Part of a small language model's weights: 0.718M parameters, rotary positions.
Each number is 128 + 32 x the weight over its row's rms, rounded and kept within 0 to 255. Layers, rows and columns count from 0. The size above them is the row's rms in percent of the matrix's.

# layer 8 MLP gate, 192x64, rms 0.292, rows 103-137, columns 0-63
size [ 95  94  98 101 114 112  96 106  91  97 109 102 103 101 102 100 101 102 113 108  96  96 100  99  95  93  95  86 105 125  98 103  92 103 112]
[[ 77 152  87 151 145 149 134 159 145 113 133 134 139  52  66 115 150 168  62 176 126 115 114 120 100 152 156 146  96  64  78 112 156 183 133 156  95 137  90  72  82 143 182  70 102 138  90 125 158 124  93 116 126 139 113 116 148 123 115 148 143 146 101  82]
 [146  85 109 127 115 132 120 137 156 135 185  98 148 118  99 123 113 136 149 127 116  50 124 126 128 142 135 158 144  92 108 158 156 134 135 104 151 115 115 154 172 138  77  80  63 211 150  44 149  97 149 171 132 151 138 125 162  82 183 151 135 145 199 146]
 [166  83 178 120 142 134 141 138 135 101 167 142 207 105 146  91 132  93 137  95 101 151 127 111 170  85 100 139 105  94 168 156 121  99 143 151 146 157 149 102 107 159  46 139 108 127 108 170 182 141 168  93 152 138  66 185 128 132 167 126 101 177  88 160]
 [183 119  69 124 123 112 143  86 128  86 114 110 152 134  89 123  78 167 126 136  81 136 129  53 193 165  88 117 120 119 146 126  96  94 122 137  70 161 145  99 106  99 109 106  98 101 108  87 106  98 145 165 131 194  84 118 142 129 104 124 152  78  68 170]
 [153  84 128 134 142 152 169  85 138 150 154 157 173 164 149 103 145 195 102 170 132 154  85 113 135 103 142 172 148  80 131  78  75 118  96  91 175 107 185 100 150 150 140  83  72  87  92 112 169 113  97 113 142 119 101 168 107 119  77 169  99 151 114 102]
 [184 139 128 132 137 122 164 126 122 120 109 129 184 153  99 127 158 141  84 145 141 109  72 188 128  78 114 144  94 131 124 208  42 146 164 126 115 131 152 121 129 138 122  76 123 137 111 118 168 135 191  90 115 122 114 198  96 104 149 147  49 113 134 109]
 [109 132 107 153 139 156 130 126  94 120 114 117 130 110 160 196 177 105 102 125  62 117 107  97  98  96 126 163 167 134 193  78 133 104 175 108 116 174 118  98 103 113 175  86 104 129 132 156 173  97 185 123 117 149 113 148 136  69 128 137  72 159  80  60]
 [196  99 149 104 149 126 153  89 133 114 169 114 202 171 141 115 198 162 132  74  94 125  89 132 149 121 167 136 160  99 171 111 129  72 163  84 133 108 127 119  53 201 148 165 142 116 152 135 125 170 115 103 111 105 137 159 160 133 172 118 114 122 149 105]
 [149 183 114 171 159  92  99 118 154 106  86 120 142 142 133 159 130  82  96 125 106 158 186  90  97  71 199 146 147 168 148 150 158 137 162 122  96 164 127 124 115 142 124 111 155 153 129  78 107  92 128 141 179 185  65 130 200 157 121 174 159 101 129 124]
 [179 112 141 140 112 142 147  96 167  65 155 149 126 131 124 179 148 143 136 114  84 112 140 109 132 139 108 128 192 119 159 140 116 166 187  94 136 138 128  99 125 109 182 115  79 128 127 130 173 175 155 129 177 102  45 119  32 119  86 113 112  88 120 111]
 [159 117 202 160 101 150 166 108 137  88 168 139 117  76 133  62  99 141 115 155  79 142 128 127  99 142 159 148 133  89  76 152  90 125  74 157 151 230 106 111 154 176 154  99 133 138 101 136 128 108  86 137 106 150 103 155 120 108 172 131 117 162 169 106]
 [101 140 142 126 147 191 124  67 165  89 179 128  94 128 199 117 163 163 124 152 123 143  90 150 153 140 117 120  82 147  97 118 129 180 179 105 169 144 140 126 131 162 151 156 103 191 100  45 152 137 103 124 174  96  92 156 138  83 110 106 162 148  95 135]
 [ 85 103 150  99 143 147 143 126 127 130 138  84 167 159 112 104 135 137 130  95 116 201 176 157 112  74 167 150 112 130 151 135  78 122 160  78 155 114 124  69  85 149 185 106 124 132 143 129 161 112  62 166 198 124  50 125 122 137 124 130 182  95 152 108]
 [103 104 184 122 154  89 153 135 123 193 192 137 166 141 151 121 112 103 119 111 125  67 117 104  93 123 168 184 143  99 146 170 106 146  97  76 100 162 160  74  89 131 134 105 152 151 125 117 187  73 153 149 143 121 119 126 120  93 201 157 131  68 120 119]
 [136 136 151 135 145  94  93 138 149 104 113 160 183 148  83 127 121 168 113 140 116 175 197 129  78 107  79 161  89 181 135 126 129 101 119  83 145 144  91 142 108 191 147 140 134  40 152 142  70  98 128 104 129 104 171 145  76 135  93 178 127 141 165 153]
 [156 159 149 187 126  80 183 146 141 124 149  85 104 130 121 127 114 138  56 181 158 150  95 133 103 130  94 174 110  92 145 105 142 120 113 171  93 111 139  50  97 119 175  97 122 119 165 106 224 112 138 174 139 140 121 111 123 100 109 159 108 105  81 141]
 [106 118 167 157  93 137 151 163 176 121  93 140 129 151 169 101  58 195 119 111 156  85 134 139  52 131 135 165 140 154 168 216 122 146  94  95 147 115 163 108 151  94 111 128 188 180 127 113 122 141 113 101 118 171 127 168 109 146 116  94 175 106 129 114]
 [156 145 155 152  79 122 164 132 157 111 146 128 149 121 175 157 128 133 144  98 135 170 121 167 154  75 109 127 102  93 114 106 131 108  51 127  88 144 175 116 155 174 136 101 135 180 104  59  87 173 121 112 156 155  56 139  99  65 117 187  91 153 129 126]
 [ 93 118 137 100 148 123 125 118 167 108 113 136 218 141 114  66 159 130 137  93 112 176  73 147 153  69  89 180 115 164 103 148 148 115 139 123 146 129  73 119 139 171 138  73 137  84 114  81 104 115 193 116 157 162 116 114 177 136 179  89 132 154 158 124]
 [137 139 198 146 187 132  95 128 182  91 122 113 145 115 104 108 100 181 132 183 104 129 219 112 135 201 122 119 105 164 133 141 149 174 103  96 151 164 120 102  82 124 155 124 100 156 185 144 136 151 125  90 118 123 142  95  65 150 148 108 130 147 141  80]
 [134 123 133 176 140  86  98 148 148 145 194  97 179 118 182 117 125 154 216 147 142 106 128 174 148 161  82  91  85 141 160 140 125 145 136  99 127 142  61 136 103 106 206 101 111  90 111 105 101  95  98 117 178 161 155 144 109 111 114 129 120 143  73 108]
 [181  65 159 150 179 114 142 137 200 115 137 153 126 122 117 168  86 141 177 136  68 123 107 139 162  99 161 130 118  92 147 134 111 120 116 122 109 160 153 137  98  64 174 118 112 161 119 130 152 129  94 137 142 174  93 139  55 125 133 124 216 134 166  87]
 [ 81 150 120 173 149 133 126 140 114 191 158  81 167 163 178 117  94 146 120 193  75 106 125 159 138  74 176 139 117 118 170 151 140 104 108 108 121 141 143 136  96 115 128 111 110 141 111 123 111  87 121 121 153 145  73 218 150 128 154 171  77 109  91 187]
 [128 112 161 159 149  72 103 117 139 137  84 131 118 124 154  57 124 112 150  97 137 118  75 163  48  85 106 122 141  50  89 172 162 145 143 120 148 125 171  98  77 128 141 156 116 181 188  92  99  82 126  91 164 118 123 129  96 103 120 169 149 157 120 129]
 [114 148 119  85 143 123 133 108 109 134 117 119 165 110 172  96 131 128 205 149  79 121 107 170  88  95  87 133 169 136 190 178 157 105 122 102 157 165 153 130 136 174 171 138 158  73  99  66 161 108 119 141 159 137  82 133 178 114  98 173 173 154  88 161]
 [107  57 193  79 114 121 118 154 112 125 152  92  70 137 124 114 139 190  95 131 101 148 106 132 104  95  58 152 141 121 128  79 128 127 216 145 125 175 121 107 174 167 157  73 139 131 120 120 144 156  99 106 132  84 100 141 127 105 161 111 134  88 156 173]
 [112 123 136 189 163 101 121 163 167 132 190  72 136  72  87 108 187 137 157 146  99 140 185 141 141 146 139 131 113 139 136  79 137  95 129 106 177 103 138 114  92 176 143 129 127 183 137 152 104  32 123 114 140  85 192 121 110 167 145 136 119 135 113 103]
 [ 92 164 101 183 149 174 112 135 147 132 130  64 132 122  82 124 145 133 144 150 100 120 154 156  55 113 151 157 197 164  64 227 124 127 118 143 140  75 143 123 153 133 152 120 141 108 128 133 142 145 106 106 153 121 122 184 149 116 128 199 106 156 131  85]
 [175 125 138 156 122  86 155 135 137 104 157 180 116  53  90  96 105 115 199 118  77 156 150 153  81 172  86 137 102  93  83 151 140 149 132 143  92 164  95 121  96 198 172 136 136 117 134  69 163 174 120 122  83 103 115 134 140 125 170 106 129 160 149 131]
 [154  95 117 139 110 170 172 118 108  93 164 127 129  73 102  96 138 102 128 135 120 157 104  94 163 166 116 161 156  90  81 155 132 114 150  55 131 162 140 103 131 148 133 136  59 130 132 110 129 139 226  91 163  99  99 143 112  67 128 185 152 119  69 125]
 [ 62 187 145  94  91 124 120  89 153 139 147 147 168 127 174 114  97 155 136 133 142  59 172 125 139 126 102 133 142 148 144 114  97 119  75 121 161  87 139 108  67 162 175 105  95 125  64 154 103 124 124 133 136 165  75 175 159 129 153 149  90 182  94  84]
 [148 161 142 210 153 113 129  91 172 175  49 180  90 131 206 173 163 164  55 125  87 125 161 135 111 138 111 173 119 115 129 132 124  61 111  95 127 129 140 131 104 128 155 109 111 132 137 139 135 126 129 104 128 146  79 131 136 142  96 161 154 158 115  74]
 [116 151 148 129 145 130 180 140 105  37 123 118  86 104 123 136 144 137  72  91 141 134 124  72 149  93 144 134 116  79 108  71 102 116 117  97 183 160 140  79 154 151  87 156 122 185 104 152 183 135 118 136 144 124 102 170 119  54 166 139 112 164 176 136]
 [127 112 112 139 172  93 151 152 166 110 146  85 171 139 211 128 102 139 166 122 135 114 145 138  79  85 138 146 115 128 168 101  71 108 143 109 159  94 137 119 130 123  54 150 124 124  86 118 168  54 162  99 134 115  99 165 121  59 190 129 116 181 121 112]
 [158 144 145 114 109 162 141  58 106 110 133 140 128 103 123 166 167 145 163  89  63 140 135 147 109 110 126 117 114  96 133 171  97 124 106  13 108 169 138  90 109 117 144  96 104  95  91  92 141 128 161  96 180 140  88 117  81 114 188 167 154 140 102 103]]
# layer 8 MLP up, 192x64, rms 0.261, rows 103-137, columns 0-63
size [ 99 103 109  98 104 103 104 105  94 101 106 102 104  88 110 104 101 109 107 110  99 101 102  99 102 102 103  95 100 109 103 105 102 106 101]
[[121 147 127  96  89 198 167  91 136 157  86 139 145 115 135 173 138 154 194 108 140  70 175  94 172 139 132  87  52 144 139 139  96  81 119 121 154  79 103 140 130 157 160 118 113 127 162 120 166 109 152 173  98 132 129  79  89  78 129  75 153  90 130 134]
 [122  91 135 129 155  92 101  68  76 134 163 119 183 165 129 123 103 171 165 126 115 187 146 132 158 148 121 113  98 179  75  71  81 127 130 125  94 161 132 130 107 107 149 128 173 115  50 106  91 145 207 116 150 109 166 143 100 108 119 141 164 118  82 122]
 [177 152 141 144 172 103 126  87 125 131 116 135 126 182 139 190 131 117  99 110  83  88  89 145 176 108  75 109 131 156  90  86 161 172 131 138 100 115 145 116 130 105  89 120 164 166 110 153 116 151 127 187  82 122 190  71 152  86 154 127 154 137 141  48]
 [131 135 139 195 156  76  71 190 177 122 111 145 139 151 116  98 116 137 122 111 156 157 106 106 204 149  82 124 133 103 145 182 131 155 100 123 170 111 131 110 180 118 128 140 129 159 164 168  93 118 100  44 121 137 159 167 113 170  69 128 122 132 158 165]
 [152 123 226 185 154  87 164  99 131 122 129  97 152  97 160  70 130 131 118 160 104 141 113 131 129 184 102 117 113 108  81  86 117 116 113 116 112  33 115 119 145 109 178 142 100 134 117 104 128 160  93  70 134 136  89 102 117  92  85 111 112  91 137  88]
 [132 107 136 178 134 152 138 115  91 105 134 132 107  70 158 148 131 116 107 149  75 152 105 166 179 163 120 156  93  99 140 110  75  96 158 144 117  54 121 133  90 156 105 107  61  94 115 193  73 111 140 119 101 120  92 173  80 169 138 105 150 162 165 171]
 [122  89 115 101 145 143 140  99 178 133 147 159 118  54 151  95  84 128 103 134 161 126 147 187 134 194 107 118 124 162 133 147 163 150 169 135 194 136 113 188 111 111 124 131 128 108 190 135 112  88 125 101  81  46 142  69 106 119 106 142  95 109 125  82]
 [110 181  74 132  96 150 103 119 112  72 185  84 130 129  71 154 110  97 113 184 102 125 186 156 138 135 121 154 141 110 132 140 172  87  80  91 113 115  99 151  98 151  78 133 125 196 101 131 131  74  73 169 158 107 133 158 164 125 130  94 162 143 114 166]
 [104  52 168 133 179 149 131 170 125 124 138 107 114 170 149 132 195 177 167 133 176 180 108 123  97 112 112 117 143  84 102  94 181 128 109 133 115 173 124 109 136 111 140  93 127 113 136 175 126 155  59 155 108 131 130 134 168 118 183 134 108  86 136  46]
 [ 95 124 100 139  83 123   0 107 148 161  99 131 186 123 169 118 141 132 142 115  82  86 112 158 171 119 113 150 151 133 111 152  98 102 124  99 102  84 154 109 132 137 120 158 157  95 183 151 138 140 120 132 164  84 156 184 127 122 143 172 118 140 147 161]
 [ 94 187 144 166 100 128 206  99  50 139  91 154 117 121 160 134 113 115 136 147 102 128 173 133 152 153 148 142 142 131 115 148 168 121 118 157  88  92 106 163 180 182 118 143 197 151 146  97  85 101  90 137 148  94 126  90 105 172  94 126 163 192 117 136]
 [140 112  91 137  63  87 146 111  89 141 150  78 155 142  99 137 189  78 142 128 106 130 171 132 126 105 118 128 167 132 133 123 154  62  84 108  95 110  68 129  56 152  98 133 148 122 167 157 156 121  60 131 130 157 119 178  96  98 137  80 121 137 192 106]
 [204 122 113 133 117 104 150 124 145 163 121 143 105  98 143 112 201 135 151 147 118 157  35 122 153 204 105  95 141 106 142 132 130 135 124 116 152 104  88  62 182  56  79 105 128 149 115 190 125 118  85 141 135 134 156 115 118 139 113  99 129 161 149 159]
 [161 191 132 163 152 160  97  40 134  44  91 112 114 138  84 136 175 173 152 140  74 158 160 141 151 143 143 133 113 101 129 141 137  99 126 129 117 126 104 167 137 173 142 105  72 112 126 108  99 181 176 101 113 177 112 122 124  84 166 103 148 149 159 147]
 [120 145 149 163 103  83 119 166 203  68 133 103 132 159 151 175 170 134 157 125  91 169 115 108 131 132 121 107  49 101 161 201 118 126 139 128 156 115 138 144 156  98  99  86 172  79  78 167  87  86 102  87 138 115 128 113 137  95 159 149  91 142 155 143]
 [146  97 132 124  50 106  98 149 159  73  99 188 125 105 133 105  68 113 120  52 126 129 153 106 152 127 130 153 183 118 145 110 112 125 110 140 151 171 180 114 198  92 167 119 160 137 105 120 163 140 149 114 105 155 106 135 128  50 162 113  73  98 130 106]
 [112 161 152  71  90 144 132 142  80 147  92 119 129 104 171 134 116 108 116  94 149 144 177 163 144 149 181 104  12 102  78 110 137 147 123 128  92  81 109  76 151 182 136 141 140 128  81 131 111 158 134  95 137 129 113 102 117 118 144 178 105 176 142  79]
 [158 196 133 179  91 149 185 125 133  61 101 151  76 178 173 126 104 140 135 151 124 125 143  93 157 101 151 136 147 164 144 163 167 171 146 113 119 124 103 152 130  38 177 103  82 140 161 112 122 119  80 119 120 169 147 128 114 142 151 180 177 105 148 137]
 [116  99 153 108 172 109  70  89  37 131 124 152 128  78 115 101 120 136 136 119 150 104 165 193  93 128 137 125 175 108 131  67 129 128 127 135 104 159 138 156 162 117 166  89  86 167 123 158 153 139 121 172 193  96 126  91 137 151 124  85 151  52 147 124]
 [111  76  82 113  76 169 183 145 104 142 162 197 138 177 134 148 139 130 122  77 111 132  51 120  83  86 125 122  84  81 142 109 120 114 154 156 121 111 122 148 161 158 139 139 130  71  78  84 124 119  92 152 179 103  89 135 150 106  70 135 119 129  94 149]
 [135 103 150  91  98 133 124 130 126 151 142  92 189  92 115 130 162  92 137 102 164  91 151 140  58 147 131 103  88  85 119 187 141 200 159 112 154 156 149  91 131 126 119 106 194 106 159  80  83 110 139  87 125 115 160 144 162 160 115 145 138 108 218 134]
 [ 75 126 181  65 125 144 117  70 129 111 139 147  63 146 172 126 168  94  89  88  63 120 121 104 111 133 126 139 125 105 179 119 155 108 142 142 111 116 104 159 121 114 153  52 144 160 124 133 118 162 165 108 141 135 137 124 112 141 143 127  11 110 111 152]
 [148 125 105 154  93  87 109  58 169 140 154 170 109 150  97 147 106 139 101 143 132 159 135  57  64 132 134 132 146 105 151 116  81 110 113 104  98 126 192 140 131 157 161 171 169 156 138 102  71 116 196 171 137 127 150  93 147  82 108 155 131 139 156 194]
 [129 129 146 146 160 128  54 103 110 127 130 162 111  92  62 160  92 153 164  98 125 131 134 139 141 156 243 137  83 139 160 133  80 163 106 164 112 137 120 149 137 131 161 144 159 124  91 107 128 230 115  92 130 169 155 153 138 115 112 119 156 112 150 113]
 [ 99 107 134 133 143 137 185 157 120 199 114  58 119 129  86 104 109 124 119 152 118 111 152 129 136 110 152 130 107 101  78 155 113  96 138  97  49 134 130 122 118 113  68 138 121 152  72 121 135 125 113  56  81 102  83  62 111 149 105  97  88 172 117  77]
 [136 128 143 102 125 182 129 103 154 137 140 188 151 150  77 211 107  90 139 109 110 135 142 188 142  75  98 129 130 178 164 113  82  99 123 142 151 161 114  93 163 127 128 115  42 142 108 141 122 132  96 104 138 104 129 127 183 171 112 191 179  91 130 112]
 [137 160  97  96 107 117  93 116 104 130  31 143 112 100 104 170 160 118  96 177  99 159  51 141 134 101 145 143 163 138 101 101 129 123 175 105 132 132 120  79 192 135  61 120 135 167 145 113 104 153 181 152 108 189 109 143 143 140 146 163 171 151 124 100]
 [134 108 148 118 109  92 133  76  81 117 157 138 109 148 149  40 139  99 103  96 122 135 119 140 100 163 135 126  91 141 130 122  74 187 155 119  89 173 231 161  93 132 121 138 130  76  70  85 101 100 131 122 179 141 158 129  85 113 140 117 129 122  84 137]
 [177 111 164 156 168 144 123 183  81 155 121 146 138 147 157 168 198 160 107 137 130  72 101 151 140 113 218 142 128 160 172 106  89 109 164 130 145 129  83 125  78  98  71 103 112 113 127 188 117 178 101 110 175 137  99 138 113 116 151 112 157 143 134 150]
 [133 136 147 174 156 118 192 136 167 146 124 154 132 146 135 168 131  96 129 118 177 164 123 127 164 156  77 176 136 129  79  86 105 105 110 129 143  91 100 193 191 100 134 127 163 120 114 150 120 161 167  59 199 162 119 102 164 195 133 122  86 154 118 124]
 [116 126 103 146 144 130 158  59 142 171 118 144 113 117  59  77 156 118  82  83 120 119 135 108  93 155  65 126 175 109 107 135 147  76 122 135 153 106  95 137 130 115 212 166 130 143 170  90 107  84 116 100  73 120 110 139 165 127  77 182 163 101 120 147]
 [106 142 153 105  99  60 111 111  95 125 108 194  90  95 114 162 107 177  88 170  83 127 111 176 132 102 184 133 148 117 164 161 141  98 150 146 164  96 116 131  72 159  88  88 175 105 143 111 182 124 126 137 129  74 112  96 129 155 148 136  97  57 127 102]
 [107 100 103  95 140 169 122 166  98  77 107 184 146 146 160 138 141 177 175 188 134 138 113 138 188  95 116 118  37 168 124  88 128  97 150 158 135 150  84 170 139 120 167 179  94 128 109 105 133 128 126 148 143 161 139 127 116 149  31 145 137 124 133 118]
 [165 187 172  76 109 110 122 143 124  68 159 121 173 131 108 102 110 128 152 123 113 131 199 138 176 171 140 133 115 147 174  48 159 127 108 126 139 118 178 148 144  95 161 133  29 114 119 128 150 136 146  86 128 117 147  64 128 107 109 126  95 158 104 114]
 [110 165 124 112  81 149 131  84  66  97  89 160 116 102 175  88 184  85 161 146 120 117 132 144  90 120 103 108 105 165 118 134  77 146 152  83 132 142 153  87 171  96 160 126 106  94  87 139 121 129 164 137 184  93  89  80  90  97 149 174 103 144 189  99]]
# layer 8 MLP down (transposed), 192x64, rms 0.191, rows 103-137, columns 0-63
size [101 101 106 101 103 100 102 105  92  98 100 104 107  98 108 107 100 105 102 105 102  99  97  97 104  95 105  93  97 109 103 107 104 105 104]
[[141 131 150 136 177 127  50 131 132  87 134 146 151 125 118 128  67 140 127 152 143  82  97 137 134  92 140 193 143 150 157 116 134 114 158  89 143  90  55  88  55 123 102 115 111 133 141  83 139 109 150 112 108  77 125 150 136 162 174 151  51 127 137  67]
 [125 120 151  86 110 135 147 140 157  75 139 135 128  78 124 150 132 149 121 186 132  90 129 120 130 113 129  82 162  84 156 112 114 120 148  35 115 103 100 167 150 179 140  83 103 130 110 168 122 161  91 140  97 121 151 123 115 236 199 155 109 129 137  97]
 [110 107 114 182  93 137 133 103  98 160 184 119 118 130 132 123 152 116 132 138 156  75 159 167  77 115  69 206 137  96 121 123 198 128 125 162 125 127  60 148 134 121  83  88  94 134 163 108 190 138 108 127 143 154 105  97 115 153  75 154  66 134 155 101]
 [118 124 167 122 211 133 161 118 145 189 154 156 180 136  90 120 117 115 132 169 144 136  99 108 122 176 130 169 163 123 138  83 106 124 143 160 153 139 128 115 117 115  89 174 178  83 215 114 108 131 149 133  91 170  59  74 124 160 134  83 128 119 101 151]
 [100 100 123 143 105 169 168 135 102  79 106  61  80 167 142 176 159 169 104  97 111 110 125 168  97  58 160 154 131 141 145 117 167 116 118 130 119 188 184 137 143 136 141 139  62 131  51 137 126 124 118 142 156 116 123 164  68 156 119 128  82 168 147 121]
 [108 141 122 125  70 141 137 130 111 149 147 117 126 149 121 112  86 140 170 146 116  87 116 133 135 145 117 145 173 152 111 181 169 124  97  90 126 126 130  89 107 182 113 172 189 123 148 108 176  62 174 120  80 105 152  94 216 101 157 153 146 209 110 152]
 [109 196 110 101 113  92  98 128 112 171 132 126 167 174  81 119 180 141 207 144 162 148 146 124 124 114 145 152  93 116 115 137 110  98 169 104 171 106 112 155 153  97 139 150  98 128 114 185 141  84  98 125  95 157 107 110  70 193 150 158 161 140  70 178]
 [ 57  74 108  76 172 125 171 121 178 149 153 136 180 170 184 102  99  57 163 141 128 139 112 129 100 165 119  85 143 128 123 159 125 125 165  87 136 163 116 144  85 126 120 169 143  93 170 116 143 116 106 117 131 157 181 196 157 152 131 145 131 133 113  76]
 [132 149 166 116 157 186 141 112 156 139 130 169 103 120 118 105 149 242 146 127 151 139 107 196 141 143 196 133 173 137 158 123 131 110 127  98 119  91 138 139  81  80 126 160  93 110 110  65 148  98 126  98  97 165 128 152 105  87  83  95 158 109 161 109]
 [ 96 145 170 104 126 125 155 140 160  61 159 159 145  99  83 142 117 153 105 150 153 146 162 135  96 120  68 168  95 116 139  95  64  86 187 158 120 141 110  95  85 149 198 124 144  80 133 188  90 116 170  98 143 159 126 170  67 132 114  97 128 126 113 126]
 [114 122 112 129 136 136  95 178  92 120 115 189 123 165 125 109 189 173 165 116 142 186 144 134 124  54 132 136 154 140 163 131 130 123 139  45 125 157 170 138 126 116  72 170  87 110 190 149 133 172 159 138 139 127 150 122  98 134  86  98 175 193 150 111]
 [119 162 145 141 143 119 146 153  90 200  93 123 129  71  98 108 114 130  89 157 162 153 103 166  70 163  94 209  93  72 152 137 151 124 138 170 117 137 144 190 173 133 109 126  96 128 146 180 154  98 102 159 153 113  89 114 121  97 129  96 127 101  66 100]
 [144 134 128 114 100 161 168 107  98 114  89 138 114 124 159 104 109 144 131  96 148 107 112 149  92  64 121 212 149 120 152 118 142 113 100 146 124 148 153 152 125 101 197 112  26 124 118 141 129 181 142 187 140 166  81 123  96  45 137 142 136  94 135 104]
 [ 89 124 188 140 140  95 139 159 142  95 202  85 150  98 104 149 135 225 140  99 107  81 158 131 138 182 143  60 119 122 149 101 135 138  86 108 144 128 175 105 149 189 106 138 145 125 150 144 159 107 166 124 145 112 141 129 128 141 160 102 162  57 155 115]
 [155  88 119  79 180 159 164 135 115 183 110 139 124 154 147 100  76 111 139 134 150  99 107 103  89  74 158  90 108  99 157  83 132 148 166 111 101 141 139 142 119 107 131 141 167 152 165 106 119 103 113 191 165 150  15 120 112 155 142 141 166 157  80 113]
 [118  79 137 174 108 152 103 154 158 165 152 148 191 170 102 107 157 169 137  67 111 109 103 117 191 128  96  84 182 139 143 143  91 112  89 118 134 165 123 199 137  76  95 130 104 122 136  77 105 168 133 120 115 156 170 134 142  43 103 123 129 112 130 116]
 [ 89 147 118 131 132 128 112  93 127 157 136 133 167  88 144 182  84 144 134 130 167 123  80  98  89  66 107 191 190 135 151 160 140  97 119 149 124 105 116 134  25 108 184 123 167 140 181 129 141 122 111 139 103 128 128 102 151 192  99 106 147  72 125 112]
 [156 102 153 117  96  93 149 151 159 149 122  93 120  84 108 146 210 110 112 119 142  81 118  55 172 155 134 100 152 151 144 142 105 174 125 112 122 125 131  84 112  60 160 102  98  94 206  79 154 134 107 162 129 130 185 191 108 171 146 130 116 135 129 145]
 [168 123 146 113 145 106 147 125 151 120 122 133  99 111  92 150 143  70 162 150 131 149 124 117 157 113 110 113  72 199 117 144 112 151 138 141 178  80  30  76 137 143 137 131  76  97 142  77 115 118 150  74 120 177 159 158 182 120 110 135 151  98 187 166]
 [150 125 106 165 127 136  76 110 131 150  96  97 186 119 133  78 155 150 116 183 144 121 141 186 156 161 155 220 122 145 131 145 126 150 153  41 131 108 126 142 160 151 140 149 136 132 189 170 176 125 139  60 160 118 130  89 101 127  99 143 151  87 107 154]
 [141 107 131 133 163 149 128 144 133 148  91 134 113 113  68 166 132 134 154 139 135 139 101  89 120 139  20  92 152  92  85  98  25 125 144 154  91 115 112 150 110  49 119 146 109  97 151 119 167 124 150 139 176 140 125 112 152  87 146 114  74 154 131 103]
 [131 138 141 114 165 166 176 148 116  70 172 163 148 113  64 104 135 171  98 124 164 142 131 151 133  90 144 225 137 103 131 130 131 144 115  74 109 113 169 147 169 133  80 162 176 126 104  77 126 133  80 130 151 127 143 102  56 113 118  80 145 107 132  83]
 [ 97 116 120 160 137 146  72 129 114 147 115 173 173 161 113 149 100 150 148 110 118 149 140 126  90 145 150 163 144 110 158 135 112  88 179 192  95 123  38 183 153 121  71 109 137 117 142 133 167 135 116 122 194 145 118 182 104 104 110 174  69 158 116 181]
 [124  99 140 135 150 116 162 151 130 115 103  83 131  97 126 131 112 127 109  96 141 181 144 110  85  72 123 206  93 149  88 133 132  70 130  64  78  99 155 115 128  93 118 157 142 171 161 133  89  82 131 153 100 127 184 100 184 111 161 149 115  41 124 139]
 [132 168 183 138 136 155 180 125 106 108  70  84  81  73 109 114 104 114 138 126 120 191  94 192 173 176  80 160 126 172 147 199 100 140  98 122 104 117 105 137 125 124 116 120 135 123 121 127 135 103 151 111 112 148 111 127  85  88  79 135 194 150 141  72]
 [ 97 124 126 109 178 101  82 100 118  93 158 119  88 125 176 107 150 198 102 183 116 129 162 177 130  84 133 111 165 112  72 118 155 100 131  68 188 152  93 114 141 172 102 186 116  72 101 108 109  72 142 138 112  99 152 136 116 148  87 146  94 115 142 105]
 [116 185 137 165  75  96 122 142 108 168 156 111 117 164 120 121 188 147 129 150  99 121 145 130 146 108 102 235 153 151 145 112 143 114 126  58 145 104 163  38  89 138 126 107 144 159  82 141 137  99 108 191 158 144 168 125 150 138  87 123 114 126 111 121]
 [ 95  69 135 159 146 116 136 176  90  90 115  85 194 151 175  95  84 131 110 145 151 104 144 103  89  74 100 150 178 105 132 102 162  80 147 100 126  99  67 104 147 140  82 137 129 155 103 123 158 106 128  45  99 111  95 168 134  88 106  98 156 118 115 145]
 [103 145 195  86 116 176  87 140 167 133  74 131 131 100 174 126  95 138 176 141 140 144 113 163 123  49  85 144 146  69 135 137  97 149 181 102 105 150 112  90  80 118 160 128 153 133  60 124 106 117 150 109 118 118 107 180 116  93 163 133  79 105 174 126]
 [169  69 150  96 112 121 114 115 113 123 105 149  86 148  65 147 126 144 156 102 110 148 129 150 110 138 155 177 120 150 153 147 102  84 154  81 114 114 138 149  75  83  69 108  86 109 145 195 120  99 100 203 179  82 146 134 141 113 172 114 180 123  91 167]
 [166 124  67 102 128 108 161 104 102 100 143 177 135 109 149 136 177  90 128 137  71 151 195 149 130 149 159 178 156  87 140 116  85 173  80 123 129 110 153 139 101  95 111 109  78 138  93 184 156 136 131 103  78 168 123 150 139 157  83 116  81 163 141 188]
 [125 110 123 164  74 145 102 118 113 113  63 157 139 117 198 109 194 165 193 148 145 109 127 178 128 140  79  92  98 160 161  68 115 153  88 108 116 121 158 183 127 164 146 145  98 141 156 139 108 157  66 142 122 115 105  85 123  81 133 136 141 147 105 180]
 [122  79 152 145 100 113 140 176 128 138  70 147  94 159  86 145 155 142 201 102  93 164 177 112 136 148 111 211 136 190 129 165 123 108 118 167  78 104 154  77 111 109 161 137 125 156  96 155 144  57 119 114 103 110 195 141 127 153 138 125 130 121 100 112]
 [ 78 154 150  82 143 134  85 168 181 106 141 144 168 164 180 149 146 111 167 102 111 114 150 133 154 135 125 139 156 157 137 113  57  86 112 153 118 165  69 126 113 119 130 142 191 139 142 164 133 117 152  78  59 158 100 139 154 160 150  71 128 116  52 130]
 [103 136 162 114  92 154 174 125 119 120  77 127 117 100 138  96 100  68 115 121 193 210 118 122  91 112 128  55 130 162  75 137 134 130 147 193 170 175 113 120 164 110 112 162 181 123 132 151  91 128 136  89  99 137 166 107  90 176 156 127 108 159 161 134]]